From a checkpoint of a small transformer trained on Wikipedia.
Architecture: LayerNorm before each block, biases, tied embeddings.
Each number is 128 + 32 x the weight over its row's rms, rounded and kept within 0 to 255. Layers, rows and columns count from 0. Numbers have three digits each. The size before them is the row's rms in percent of the matrix's.

# layer 3 MLP down (transposed), 640x160, rms 0.113, rows 52-218, columns 80-119
091:175119147152159169132149133110142147124119125131082166123073074148132088188168107083118100194112136197092116133126129096
106:089114121113104156136110212200077118130112117125114061179110061100080200137167192122169050140102054092182083132114109098
092:141146142110135111133117116118087176113102112123085089112056183098120181106099102148143136087147154102154113143112099110
100:093095055152164170201113167186137125131105126166099135140155152150124091151121115109101078059167123113135175133107101153
099:137148078168150160119147072119151111113119131135111163164061086112136120169149112114147094099133146141135098128119133122
094:093126162147104152162148108093188075098096117126164115070104110141156120064157108165121029106111158139111175158151141113
105:140159227133091150126084073089114123170125094120175122179113128129199148095074159161047095148135100143128166150118091098
100:106175168165137099110142118142090132129166159084123149105120106147143084168051099081115081113114099178121113110171119116
103:112173119085106133077113143075140131149097164173123080156075135132131156144135163147138127141102089182172065176157104150
105:135187098163119126085177120111114137168113113158140113110115104132123167186093141087098131117107143177165120123084157133
097:102170052097090189114092127137161118120152090150144168206130062131169114124162134141160104060113122126157129137155142144
126:155190112171117069117130136116076178168084133146141169111156100173132148122124215097129125083128147142096167134129151117
097:150097170126075152078109072099111105138165128123087120132082109153117189154115126084145169118138143107171117108111150110
094:075083098124153149164115126110126108128124183141183138151078132079132150114081131079168095146154109145161172188127145125
109:113132119151116092131118193108150101125094146133157106082115165132109077085133184127125159107170137168165090148098171116
093:075191067142161174127143131077098078171108123165118130108116085174087171163105113144106173083108119126176129191119112086
099:167115178197132120173147151117139106131150121156150069115143100106090134152160157131169121117081125136195089183162165142
097:108096073050051134136146122189170114113132152102112115144110213119070132079133093126105165089158127099127145107197170138
108:137109153179126070124138165078103129145118126120146125127156122081158117107145111083146143164145064133139138126154114111
096:176166067101199152117078145128098075218093148135100168135110127135125202117163077142135144129108053152125150126128144098
094:156119116086071143145177095103150098139133095080139153160116194166178148155099096158092104134157170110164134197105165117
088:128162132089133145158163161100122093174061128107102127108160076119099123112137126180133076121146180166139159129132134134
107:097121141021095107118120130155159155127138155080106117113096139129074149089129150134069112121143203132157090069121151097
089:126165162111067128105132163110128126103093085059105081107100126149131139144091121116144098156134147151118088186119124118
080:195048147134104107150144131181128076132101089138167161127142169168130132155164145112099096089093151143083059108111155137
111:124075127155093139104132138117160179120138110120090185130120116115159135096114117091163097106077184183146141092123152140
097:117142150181147141169124149148166115123140217171171141128185156163150182069116154081143133125088125112059121146102095115
059:115125152131172079098140145145103134200098144174145167164167111146167125139094127071139163207157119117100118098111125073
093:079169198122111132103165144090132131175177157119164143072151124128135067145098173120131102135188086115118178162138108083
096:124113132165086081103142105185137125169045165158109135157196088128101164160108114103187139165105118205097162141140134190
098:115092133122187183096116188048141119175149101130128129117172081155130091135058155111127139133118128151100151191122108147
096:135176106169112117151163082216139107182157151080154106150129122132157175168109066165072090096158163133073174109147131132
109:105111098101137135154110116159193115111170127129142161087067152139130113122109068064138106150123123131089164142100146140
100:131104103132104149143137123100070138140202128130137137122116104105048117156127105180080126158118109089075098153217162090
097:132124175105122093202118069106112111171173147196153133101130078131161132192120166107072157108134137121174130162097126179
094:072143145133139101172143105046149156177164225116148143161112136139153067126151140118121138112041144120113151152140133110
095:107133088153141133129171167169143099156095168136152077122070160114138140078134119144172085181064155106107113120035130159
102:114079117121137098060106089140145163143108174185183140114131129118112061157169126135056093117097125146095119115152116113
096:126192123141144118124102086206149077130132084161127158125129113078133126146097138063092097079085098135089176104102057152
103:181205119133146133123090075201101170122150083106094083151165093174160094105143085149088096110125133116146127177121092115
104:177107090115078172084141187097119123043069142065173086127148101130151177156107096130075113190132176198134147114108090188
098:129146132107148155132101124093140123158168114150099133136135134124064110113156128133125099084095106135134146111084167187
084:109097105104170129127167089172171131067098105190189131086083148133126101066138151103105147173153161060113060139128116143
099:105159128151118142143151079056146142200098124158141083133046138085124143122111065094099153172136153164129152211095106094
122:198147131183151054130152190115049142074085127034118150181116109146106144092110139129134134196171099143113101165163146140
109:103111112132137058112125138186173109101120077118152125112128099093121075120107099126117135201154157124101142068119166131
097:087116085082159112139137095080143153081115153140114149168101087190147107173139122147118130152084104118140174154118096210
099:131071086162075145107128108098141130092173132162150114220161192165132152124143094135120155185135148135115110096125091158
091:114120164144128112126159172133074133131165092157147185068124143181109128083113166084139116138105118181146176135106106144
104:119094155110102116146117183132153140145149119113178150148069175151139116082136179165135136133130141114134103172125137135
095:103154135135128111144124162102118069148110123102113094134203074144163132144125146139171126073105147189095146121126106081
088:143072146103175113112123123152105147126155085153100129188191108116157174095160151084172096102102125170183040120170118067
100:142101189171140091193172120136174101144183126151153119125097110128169148081062169068122149123121090153131150145169092097
073:094086159108192099085091189172140131106093104136133137126158161130118167148124178119150110137128131117116107138163190062
095:119186162130119147130103152158146128179121064143111164181118152132103139135100160155191126144138118114185087128083132129
089:102157124157176055141134097172141149097097162102123165143109176097102093052106136126119083112084159216133104104164170152
106:149139133152126128126117117124140145134158098126097150107126083143143105100170135139112101139149126088096105118116133154
097:124102111154238176116090108127118145142103103080094138068132126099130114128128123108122124116084149115089155139143105134
100:121196113188220177131128125149110082156076176159126086068123132147128177117084123135135111125101137123062164124196113109
095:160072132167097108152131146109147128070130133155108078116101140145148167097168082126097179105115136131184067172107081161
118:113123146113101120129130048082175115151126149133149115148153118115147151116130095158187118170135098087191169106146139092
110:084171137100132151148057111123155108164131142100142095132084083191115131176161099123113134139091115124103173131093112121
103:132132117120099121103135108105112097141177164123150125107108123149148090105110118213128122145156165140074174137065181137
090:105106174126078060113142121127114143107125086169151160043143125157120140095134131195113071107172180186144145067146083157
103:098133128134149169241079078128180132147085114177098170159099096114137098129112128095148180082192103191082121047139118142
097:168142150150086116150097165080153087112149123131120104113085150095129147050126153049097131134102069176143163132108150161
091:173085222185127077148116120125168186113105162055164185124082181149129131103130148123128179124162113117135127143125085097
097:148109106126139101157114138159073121127169112062169135157148118082208166135113091091173069076140170153172150128118097152
101:153118134154103120099139052135137099114082148137087098175120172098130147184076126140095163157135102144092115086080177138
095:160233156113106118130102131113120116153090134155111131173151141152203113074133135103067126115138070175146142094094087137
103:112133099107144187155118142126114145209128147167086162134078117107150086163157131160142129173148125083087113114153142152
114:154106175146124113179143171108087170106144094106146178110093124138124095151155090119169122143173122122097159098145081136
115:153119168073069140114151129121140111146175166092164081171109135141141099120214125165107097096152095145138138122118112123
108:107163123150140128055158190127140142098110155177202097143088134097113086171121119148055098102071146063147161197119134099
096:117110203100132119144076100114189173152132065077147116107103123160141095111054144193073134140148160123140186111102167107
105:158102135179148121202140128113099093144114192167120099150110153173147123114153095172156093124180122102180095081165151142
124:147118081142131118127114121126165132114137105128136205123159161100179120111138108102137160130083165134102176125159167170
097:066080100127130138164133178106109129090124154121057164147085102170095112148097145134166109143101149084100121061167104165
099:203144171123154198093161084108121146175061114139137110103057112144101112211129100128177119140143147099180085139070136174
108:156121112134101079115138162131131077151074201168128132147064138132109113080152104192157098112167119072173118111118148102
091:162162113146168086116179118187129113128141058186128186067109131149181083143148121130110176071096182125067159136175126132
100:115065105123122127153155069123115188093112158172089088101112123139146115161143049172114203142160095128147077118088136172
100:152128105151181098090111122153175154143095117116140144063154117190096172179172074153151112119102079085136159166144106109
103:091102126124086062167136101088041116115139124107110159204171157122134166112136105106144094178123106131181145132098114148
092:147157095183109152093121162146149127139121088115137143065113108165170110159153164144176169130136095140142177113152161100
088:082094131120146174191130160141081101089150110114140137101151112106106138109140052082131132115141132123174132177156129170
089:131145106108168059094126124148090144180160111170090100084154136151117137157106121081096118160130131108102132196156094149
101:199093114104112187115124145178117116130145121185124101077149118136194186143183204170159082120066121125074196100080158080
082:098137204148137134107081110098133144135164086163147133156130187133117212108086125101095117149147094091177157204081098079
102:116156166104117183128136165028110109135131173112120098157082171148131126147138079164093142150101132164165138138121109057
103:135083113203102093166158149151101121208154148106117113115151144162133114141061149171166144155148137115023127172146109140
108:080097178120101142092139145049123145121097140155120171074135118111107181115098070184135142217113118134139071161099162129
094:161105145085126135139114119043113181185121156151110121145141151126065170140127131143101154150191111138130116158103135144
095:154149147089138106090149120168155136139144121080102142078060155109095117177034108113149118070072194175130119146148209160
097:147056086127096055100121172129115134121156113091158129112191091157129157152218173148154161115162139147118157147173116107
103:089071155047133098116160086102124185106105146199149152125161177101081136122174123127124112169105145116120099153131125122
097:192169138162150164081158063088118093143164114161160138163126077064119147190070124083166153131100123133106131175155111122
089:110093135162144097129177152116092119139108064111108143131154112163099108178066150123144147148120108121098107205077140115
097:135150152168133095078186170167059103161099155153139197080128124141111170162127153108124170135118120151107117160076136140
113:077000091131167100112172096089171118169097147159149101153165104071095117166159127116086124128118141094127165154123155163
113:088156142088136120136119099139204156127110107103133106132076150078094149126137184096095141114161127169103081092094098147
104:108152122103097067075133097187125163176124137122146073106156190134168121141214154177126062139106200073096147163115120134
105:117121116148110121153130059119144181144120165127142178125161113142128164192133157083107122170115175093160145106114128120
100:157122072156146166123140141109127084115114172163135135099100136146122166136125059163104138076182255065133142146099163150
104:144105107150165105143108135132146142233094157103135112131082089181116123099154125130183124169148176116099088162140136135
107:130154186140132137099118185112149093117149102107138145130108138136211067132110144112152176144167119132094107127101172129
101:122123132236159125164119134160139132114131123161181156072111129102098118094155116135121125157134126130145143164066155088
104:114112082179139163141120144105111091125174134175118089108163175111160117119181163088145176122165115156148078098124133161
099:154113123081167099090169159149070123174125162132124130153106113149125068151143064141162160138077139127100112124159108086
102:151129166142129097136148159141128085115152093153086065169103055097118068138131039181129158161149138085123177182163125169
109:093079110081165118136145120113082120131160124107144138123096165109131131125189199149141089110105123089094138117051104041
092:114132146153125158170100200168116132142075112173118140106144119170171108108132125102108129127131114137077127122151170165
105:144114081143139138142238079112128152066156140142105116138108134128128141182152107124157175092111101067139109177110142122
092:092178141118084167135096084081137091177122119151100155151133155101130175069152185113119178187107160098134159181169127174
100:108098096134122164159119126109131178141182124189081109130132108135123153103140140148068117168115129139165117153155116064
095:117111182122159221094119140075111077133139116128094146151121193088153135120128168130118137112105118137167119164091113144
098:097137094130111129119208142094143070126167149161178116139144136140074076147157108140114091139089146148134118111152112114
093:148178155108131136065107128142080125165202177165118093122143160136120110113154143174112163088173131147089127120157146113
096:123152106133154107077123156132103141163066077119181129134143170141171096113126180125116101188142124140134179147131113147
107:139091131090092155132156184199109105157169169132144095111127094186135081149088106176054160134133102104093106166127140136
096:132129118167170133116109087171162153101155149135108184076150136162156100121175100102137114160122121109188147149082073123
095:159108090098074120140062162109138089172109122082106113115150112125212066105100114107143076081122132103117129199111080145
105:079117116140138167164119150176127094134161134122113138099094164122167109105142132135107143160142061096155071168159127088
097:117148166099140161121177147066140120089148111120129112119127144148087159105156138179121169093144095149115114134159146091
103:202141098156117150123089181130145127179095090076114140112115165126193159103061152094130141102135101142103146121177166075
101:155164163118124118113112157181085169093137065115108101081129149137126173120171132161119143183147127146184094068150168104
077:105155073210115100107130112081071133129172094087143128167100102131125149139187177122175173100116097158122126177122132147
104:156090142135165123143100079117133163122107038110097155129096130163172105107098107165152090131151116129197170223136192142
088:110134149185092173113145126152161174126160132121103097103093150137161160134083130146078118137168142117099143151129135182
105:166076120124206119137196123138101132134134125123129096113118124102171092073169128136071130118123146166128133106144148106
114:090148087111097110114080116108169108184115070124140148111191108131077117157124155120141155123075158095128146118138097155
100:151216129143181150165125148153132114124153140105153138058179119075110169118145176072119134146120155088132083143097145155
102:122064135092205113118153114141125102130135124102083115170119133188125142146123090122113111080195145131144130081118074133
100:182148100130115172110181107118144148142173116091126120096116143160058100143110189125117112119129132153151141176176097168
092:186167180147175189067146162139086135187168096150150084131135057087118144077126146129120136126138099127046134157140168148
091:143123154133135116140100135200120145152122130122130152095157097121109079068199143142148136143101099127106109126126090170
104:120086133142159104085154068060165094057097185191161106184110140089124156155170111155110175131106178113112085137147120139
071:068108155158169085137121190078098184108090147176101112211120094141097106136158192129131147090086095097129151162171147142
094:140097138143070137129166075110092131115106111102159121085097119108140105165119116180137160143135130132087179070089097093
104:135117104128115148119165135121157101057165168078109126089071114134151130196126145106111142105117137148124112168252108119
100:132097199161140093121121170040122078163132088121160124168148090175173147106111122130144138147152080128152146151184114112
101:098084138181206115127119122137186112141103166079106103132121123159112093146114113102164094146147114148134123160073092181
104:112122122057123122112075109136102140086164138096121091123101096112151115075096125070104154137122185152097131131168163130
085:158048117137133139132125122161120100099180135165161148161128169141146168090107131107150145102083157060155155140116095136
094:125084130090149150062124099168078103132193159138124183106138146125069118078071106135136104098161104168103097155163132144
090:098176185112064139124105163121157119153147051151174083183155119123143122163100205108118160062139115162149174077163198123
102:089098133123174160141157117102144092095135129188062084129106076130121152102135114140088177108153115120133123132119124140
103:146170139054169217178126064103138131145171082080121121131099144121145136125136098102109140143169089120121150174115066099
098:137089079115172128133154155183117121147167114162099062053118112114077094140114080096139114082142096150134112102117203102
089:218158067100126136167158201149152127099106074148120169099167110161152132090112142124133126107151081049068137124126175139
099:180143064135149142134138146158121146154132119075142166079146147185161109192153083155125135099160097064035117147148148096
116:093117136106131131158144098175156159100186069105138139177103164139155137137075115134089127190149119061093110113154114096
103:089167079147201154149107124131159083143115150177102155134122096123137069143152108057114089102138142094109134129143098056
089:106134087126114103129139110155099116079116226182134090184148127116150137118070129192138153159121192192130126130111165183
098:068100111143106108129120083137115111127083103157070163127094157124158160121130157140094118133148056099061078141169091081
086:101184039153111143112123131116197145077093135132094177165103122169177075144141110120086129130141174089118119172109100090
098:153105104168142124112156177136128111154188123162110137089161152185205166145136040148138205088185124132075130147169146121
084:150136157167145081143108089180065182156194177093156115172164116115126104124136107113112167148131170095087094126046138158
099:149131100149081069158079098115102139184147101117105144111125151128169068141130121131188173169120109106153124127149106118
094:093105079114144098167154139153190121115107129104127143097110126142110146084092124169198141151128142129138126130162109114
108:134130071081185114090101121187164096093127117110127125130127121186131087127117174116071093133106046150067135196091124141
160:146170091117115113104116170106177141050113129091114135101086120117127117094134147071109150158049123140119098172094120178
108:124082142072133153120208147082145070094135122099124117087051157163085088122148131059089185126080195139113157130127134099
100:162111179100100071117077134176121172149081173106156161120165196227088086147142089073083145116135158074120094112138170157
106:121167106168141162093129167152114026103103093138042177087100178107184147107094134131155101116149091139095121132165093107
091:114133145148092130125088086182146166114108184088138114124136109121060126154099122095098123116111160127109055177097139131
110:153138139138127149154145182136127170162088123162133119105170081100140119131085115134123195089108103132158076098145123036
# layer 3 MLP up, 640x160, rms 0.266, rows 53-219, columns 80-119
102:145058072160033174132103143161182106129153104144124072147142145159101109130128122160178120146092136159164139107146118135
100:049113143118079089161110147148068161134162131154110132123151129135164055168203118106157158113147143103102131150122155104
097:196119134093151139080090155157111161096128148132133177090120095109132084110140130113143118088156095158117098190151128180
094:177180120133088150127118069108183104070165131092073154133081127175099085133124151141150153146086140160176126114134132160
098:045167058135157122109100194169132107158125086125143073080106106118130105128106156120149140116123171155124142169106097108
100:139074169154150121155112159162126125129189120142137124129142134147156212104113073100122093125099173134118153163118087176
100:170089131125131126106095146091069134159101150162136154099133081153094121104123104068109093072118141176185162087170134191
101:097187177110114122149082100104147154127138160113124132147103119187112099143124104118140119085115118105084158168109120092
101:063117104132042075127139127096054154107045124165149136143111110117136175148118110139139127081125138132181128145126205146
102:154066071212131147132092124138149113116113140176143117130112116097147181101072136159127120177171110151104108133155040086
143:111154127124027083094132154118129152139113101116137152083157130142147143101128188075102131068171136139140105081085151146
091:125134100103118098146084137053093129134119063131160106101119125135127109117140088124157096211111129146171157160140143135
102:125082098079130038122161105137111102119132125101136100123132120106133077077134131134096201173193184117150120153164146140
098:139139103144102116149122070176082102076150186086088124157120129105102174122179051075092107112116135129167192082152126148
098:103157126166176156131135133122124175180166158188138108141097060132128087111086190106166055098114148120134105105079138093
102:089125057148086122116214084138138104180169152127116147135144134088154152060160122179143126160124064198143163169144121166
095:136113163117149135100171096229167112092196163073144132108110178127173126073154139161073138132075135176147171118106112156
113:132141123191135160109122089125114070116190140147087072084133147086094112097136092093149199131109105117122075129115054166
093:167065155153142168095097147138115104126167114108165166125166177129144130110113092136148148067083126149133162159115146126
095:101105097150169124139093107129163151159085115140174160153145077087169135183156159143072120109116062128129089085143079092
090:171129073175103125068100170081113211135118191134155119119088123109135170175106216125155125124145093144123120065132105162
107:126149137115152057139106077108125111128130126139127066186079146108151108089078113137133071144094141117157169109128154148
088:182137199129051129112075223113157102146088151075169111128132119164080138172115120135081108067128129128133135177169106108
091:213132106071135129139119150185151098131070117120154144129132148137120154149160102085099131100102123121115103137165122152
108:140121138076060136133124167099205142198123140118151111098098188102139116063182140098135148131146162185147166067113128152
095:060107158112081119160075074147074123126138109062058105126160080111168126097155144158109159147091152072115187132186148187
071:135103119153108095155111146117089120172181125125106108110091067148146159103170100110105128166112100055160164148113149152
106:122110103146086098162142143143153139157077112143181130169103136173105167118090117118140091105158095083096170147116153067
091:116167097129181095133144152108178135134177137108174132145049131168134078121118148123171159096211150090155169135120146168
106:137137117141108116147123130086105101136126084184123142103130083143144140068106156103097133151131114184193132095157125160
099:132093160128141137107091126097117110120123127131150134172190094102099137091188096119109105116122152156103162122126156121
099:124127112130121101147081120093107155060124119103176156138084127156068127133069109092137141136189145133096160116151110054
106:135114118114078169053174076124148082085158111139109094092165156092142147170113097090099195094106140128136111138069163130
097:152146058106108102071143155128118143145096159120135127141152133139159136125187111108156090166100130116096092110098065112
101:155090121099082153140160140159123133176101073166148105113098127127177111117180125129186108094179074132112134114116123133
104:114119157080135176151129119164162166120142115164170137150107096128112079153149137112090137118158124114143132062109137124
105:130173171132089102095186137099112123124136111129236112118130144078080106149089171153160075120090116112112145119072164190
101:095092081078107111147106145108181140035168095102121145166151142104168158131140107171167060147159188162126140084114209095
097:083119118189102136174172145125148133146132141134086101130068144091143148094083131113095185140109102102157142171113094109
109:127071152154117102164148191123101093075112123090181111124089107106069127187137094130096106137138133098078063114120125151
095:109195107115171153090171124161121119141110126046112092165073065159138159168124082116126158087118134110099111157128127178
097:104108182065107080075108131129185156137115108125107139164136122141115150128146129112091174124155143147137113149168131102
103:122061119138136108099146129160119124097171155064108178149104100184163182151121181126124141189122113164148080129169131153
124:130133167115108092144149102133073162105096101112104210122163109083133088150101140147079085137091146112126129070155120125
104:101165118132094111117081126094122085136113113088118117170120142152156124124117103111063140173108138124090167158184113116
104:116149116066116097112137124144087103081116040165151157157122179169195097136143124087118059068069135182180140033111107149
104:109156156150070126183139118129124114168124106120141118125092165156147120097150126061132137119170145068160101082168118044
098:193110148149150144163140107109126127089148127075121108128157117090122138110151098106214132056134092144173122107144167135
102:139096073077153140133134140145152115050110146169056127096151147088139165133180122072084136148136158068157109131089155097
090:117137160076131118136119110120141146142083112080105149132157169188160131184151102161077170103118130078128139120168098164
093:173139118142081168114133119078189206163138124119137125102123096135119135162164147087155125118091107131215065176174184155
099:100127088122146092143146151102119097143156136119135129127141148158130136110078101055167133172159162150111163086128111112
079:138179128137196093137114120156129109094142139160098098159126133098099116086185090149105093122115124138101103162170131157
093:126160103105132185087157115177095150154141169072123159130137077117150122201183126115079126170111170104132143114092099143
096:136174080129129122134116087135133083143124165170119094096114129127121202126125167126122131168153140156121062094141193182
099:178086093118101165118151154197141137113158168085160169118123135050131116168137102104076151141105081096069078128173108120
099:103093093055145149238161068163172100126133153108159156132109081039104110118148132054085135152142118204183101094108131100
104:106130117056117154129136137150116136085138189118155131093160119103158186126150124117106123081075162118114100099121165127
092:100129152173114151093105141151098144115078102125130107185059156186103122120155104112209069131149119101165144079155127102
118:119102118114102094089084099059120191111103134173100070148152095150072153169164099121124106115095082122170173089126106123
105:173124153137183091092132157149117153112136111117155115085134102096145048104167132079133124093121143141132144109124172127
094:129142082166101160128166135104117139178045102111138131089134113141109176196153089103122114114095118091104108095091171175
095:133138141110092093103181123132179164083112102101094153136081082175069083078116145152133181094127198131089191097184130080
098:111153121118107117175127119078138101151097147133068142103065159116122119126072082140138034115096142156138187096133099104
092:130157088168111095109188112148158118127113156119140122124123088113134123134148093109099131160123100079126151119136197109
096:141131127087093066080064053075164148156070097125170140120080116109099118168130110156136117192100170100180099181206114182
106:149111132089073145129173153130148076147121085112160148088142125153096153135142117088111084091158117139069107090090169135
112:126092117131064140185125105165150141150190100140135099144141115181129150130080133134133168153230097178101131187111110126
087:117108088127129087122152100113185144093181151125137142097126140121085093181131087138132107110121157091112169116171181171
103:142107138156172114128105125148091133122100142139136141184068143084182122183131139061108117135183161097159144124126166122
120:094116134136040158147112141092047134130137169142166143120088092115120093102105109090164167120102134147154143150127200110
127:152135155110128181152145142108134110110114157095183126091156124133124145132168148169072140120207121099143117107147062170
109:045126139144138160159156090186117102119186189083110135148149122133076132131148135160096124097114156121112145093061087115
099:183125118177083104117110071079125152100070071090095130104152072097201162121106139081104153132184145112116147181092117147
109:108154120123176117100134089171127125156143071115151149157166091137123110171147187131127108131142157146115131103091081091
128:157044098136130132136154080155185131062127080153135117146113135105111101092154165128142164149063157124148121133081166069
091:153114090164105115090084102148101090095107114178161148115094062104148091045135137175093159116120119085142140169157156109
104:178138080137119083131127097102187131164082174179189151166127100157110123134147080098082104152113130116178131103102126119
112:157147082150095084140095114136168092155110168145128123101131108125081082123139195126163134129081150087159138140135158138
095:093164152144133065142166085133084191126181084120108107112117132128105131133110130096122158128129157154141173146110037090
100:120059110184098122155103187192144101114071129105117196140095164150175170089179093111155082185114129143117081149104124129
099:120089113146082133121069172148093141106189154119131173103130090152132128111114149131141132107105121124189152084102104126
096:166104147145083123113050116160102114145175129184122149099181099086079145162150135111085164141131142117145154096156079137
094:149148084192176136060149200125164132143157110131149128134128134077123130135160075110130105136131162129079105094093065167
101:136116167109099155187147150103113116078120095062146113132090111109099132137112096132146143064117125082110073123084132138
091:125166104104115139131165090116125139140154122136125131169160171162175061067143144142182143116097097101128106101102192109
099:199086099117109127077112087107140143148145106125095093133101186208116097107181161134155130097120155084205121106112080103
090:180144082097107159129140083150111122086140121119170128134153119141119142091118158164075161111157136107153156024099092138
102:192104168119120180130128091157108051141170175122068158116093138143105113137105131122103122097149144083156085112070121097
093:126123135090087108146149173131138137133183147150119162129072061112109161129130131136117128132142118122091138124134087123
102:142112090109125123142119149158082082164135149127116127101203127142169075156139179153089131112124133120106111114122104073
093:187096100150138057142117131095107153125150169126157129113073126126119159151088071060093134073169156147127145116128104128
096:152164125167122067143105109178120060151090133119105065135158148192166159146107123142127107105097138103126042149134127185
096:157158082154119122139125103118133167144086157110103124090107123152122111149082160144117140153146095110105104088115130087
104:200142101241093192189167115092133109096112099121106109115087131149156035156087150149108124107133053083174106136109158100
103:121106132106093108143110098129164158094081172090145134070122139099094139152098142178130132124105101103105114101135134051
089:100074115151136148118077166104153126107101124134188108122143080125108142190167134210107121080197126136133114130155183150
102:194158156102142138134175117102146167067126089107151160118165113126105158132116123125071079139194158183113119145132170170
114:111108097119166121118151140131145099129127179212124115153085129103077132156087131141222154113235131074110089105126110129
102:153181136114134159071162096152116180125112124116130107117113124098091114100134143172091115111067096134138147071136088117
099:094120105098121116106088137175127048202121101152089122157202128166113130096134118113071085119130129064108100130159165168
102:180109135169113088109139143123152129123166088159121115139118059148139150166047151101158125154070132110129136134157152123
102:160181198113174148120099118169142121137138128101137137150130154161095115156140121083169086145078064147132108137165060093
096:147167079163126083176152088094139079094070103143124108187160100165088141102136091180072127067090134148161166145116101093
107:071132127127132128169050146125094131076146108120124068124083120092100181159109133145185114132171094142161115143137163125
102:136121165123162152176141085072139178128164110117133115173102082098169131178082075153138102170137139132157168127149066038
101:131212174098160154129120118111115081102141146128114116105136110148126158140151110117135160136115144092128150181154131140
098:096101151150069150140105163183130119133197152055075176163130139194149109168104075137113130106136105097160131121162130066
109:177106143094114080116126115150100078101154113147167094145123083081171129106142117172161101157151137122140145126137111128
120:164101094164125107123187123098133183171119092134131148121113138166129135131120153120139136110104126156135179113114112094
095:123072092136095132136151131156060141139141099164094159149146118081118185085155170126157093149139063116137116154121142196
104:156150147115172110070130113188106163146146159157128129117140107143107107142079090103137147126110156115091140076116108118
091:156140106142136066112097107116129134097153074087114174106163102098152155136124130116129105092122159189097079060117161143
099:156148080154159128075177119090153124093077106053144081120166121113104147187146125110151106139097173065139103136080100094
092:090146136031091122090095085125115130117082123188194142188143120140191093161158174165096127149142115092200130139115132095
092:177184161136106110145139085146108091125107110106126137109153083168088171118157131088079064123110091157189139166138143112
105:159174158161098139165133122164135194101183115207128107093135110078133145122079183130141108107117117136146162062093165111
090:140110105195128136131108104112140165068141132152033090119112123156131125158109085135099095132127096115157141093115115167
090:100116127129073114139158109169168157179163123123135093173082164084110121112007207112128108131211150149106180156133149153
085:147114129141122178073099141123073122070156162084167094171140131112171143122115171092091167158112124165053154134074119065
090:107141132137159132120170110146183113079089157198134132168091104057096119132089130090140174143070064121122152111194119151
104:085092150148121115128129064175103205158096121149108172170163072086154138156110136155144111072080138135109094067153116109
099:156126153151129121051177188103130127109123123136132133125084160135138205144119091131094126106089108112114151122125185143
104:103122106124137181103099132114182140163120078144162175145140161164153157069110129031091126081105084104078143072135182135
095:115128075142159117121127075163116138102199147084143091152139131105154065165133098108137149128113119147143129154057138158
079:145133090086107076131118117064203136165169134138142081145114117064153119104147103103109166120110057142134075115136124122
100:093105072139106173137123133125208159112134141178099209098145120123096180107212164076139129186086135134131172081125080211
101:150088082169092119161148098102164140151135095114181148117157188106127161130100121141081099177161130160133117161133154171
106:137111116137086115122106178091168104133128141111094158162123143176100138100114144227116163178149118154143089106111108192
114:064135105170110024138145150160158118124133115146192136147193096127029111084104159144153146167148195090116134116117174087
100:149110136120118102115135151066136094132160148099157109153140066019169142099159145114159094112116154125123149088148113149
096:054152148114133111075152122105131143161129098107136144152121111121151169093076133122088138088118129101126153148117143108
094:165104169183147143145133133138084135104126123157131137061124170149162110132089143174165111155145065174194163144149183145
084:125146114136105034095157164071151072097114194109106134136134143146110124105137154140093098109149113122140125130049092138
092:174148146164105147128137139162187174109128135153142134128103146096101047098165201106140129119118077146129140085065165177
111:156090140142122107140142154138156174115163124143143094094057121092138147173146157127089129127130133105098123161141152132
080:132116151137111152139116094097175097092168126102076135096113131114075158113135109122105161102076144162125095138087102113
088:158179122093085164138098087122151127117068140129106120096158101116101083149203124116142159117162175114114195156106082144
095:138131124139169163139151119124132126107158181106143141123085138146117123094107129080138118119121134052107115095158103104
103:134084177137107102131110172146107124102186109144147194138144146136185164114080123088111159137112079133120136125104120133
102:083148187117117133148154158138075150105132084080099145141094119126134130088147118159169090131125050125125089146124133151
113:104110177048122109142111161138183149182163136158129123159120139132162152113079083097096111135092221138043109143136146150
098:156146129103113130175075151113140155109103086069077177126147160118099141190088098124114169146179108140141214043125080146
096:122121223110186116120128126161098172084137127158149057146128113146093123095119161120089164141143126173087132087162062137
090:214150130180146052165120158123151128111139130185134136129135129181105146129118093136101149127159128094102048114156135163
098:100143153146133154099149157152207131081177106102164180133056114103166135170131122104050136083149148157196139156175066164
105:134106120097149139107160185110099194118075063077172148149153050099143134156155135119130136090107086157098154156183121098
101:133135024161059113152164088100140084193179094160110129127091097150176153128125094124166116171132132070126135145075138140
093:118150161057101122129091122091137142120154176183103174157115171165094126128158149137151139126167187127198126115140069152
094:138169110066122154168166162094131100142098128117106088093084093109136161134162119103155142069076092154130153133136089147
115:063123124161098130137126145113117127167116101129171187202086133113131120126097130135107125218109171147102144078144109116
098:189108147148102144131138073115132148090075090118112209220118130148115135122075070139136024117124140079114098042114181052
092:153113162133060111164046141174173148108117124103111150102128155082155165154133092147174142099146138154150174139151174117
090:122101158178182153115204118147109153086137133107103141106112060096105185038120125107203100128110131110127118159150103121
091:143110174116164115112082118159098171075097186084143158114173171100169139134161074132145069115129168110149067127147131146
096:121127171100153108118101108154105104125182119076112082113153092103068166161157114151124102130202155150104095129179082160
095:117123108131127098168162130101156135148141164151174106114065170118152139098088096170108162136184128160118068135092079111
101:105154122114076121100117112156097094094161181160180100161133092115144145121109113147147131104149127100145133161131116124
097:116158081150111114125172129138109136132123075100075128143146136127165159114106120118080093198139180147170126105091116155
115:059126094173081120071120141166104161152149130006113153138168143136094135099184103099092112149148118138105109131112101122
140:109100099164161094073156123177125135099102159124131090128104144119130149077125072076097131140086068156081138157175101129
113:121120121142140170040130097106126129139079078162143136142136129144063089150134096165126165190179152081159174097062078138
105:139084138142152154129158074140113116131149138130107084127091131171114127091114201179141122093163109127110141081090129109
104:122103109145111109124138040109151201113121166123134180150157069118105114137103131157198121117133153041150137092067082120
114:119153134135116180112121114187135188110118149118137122135178104096125133125190115099146124116123131113109074149114093121
102:103137147136126098129154127121112112199166182127141110132113121096164084095183112184126122150164177123164161078149114096
111:172188127153103093162145107120171105128098113162176155123151084142130136182141144063151140084139109145151212140165111110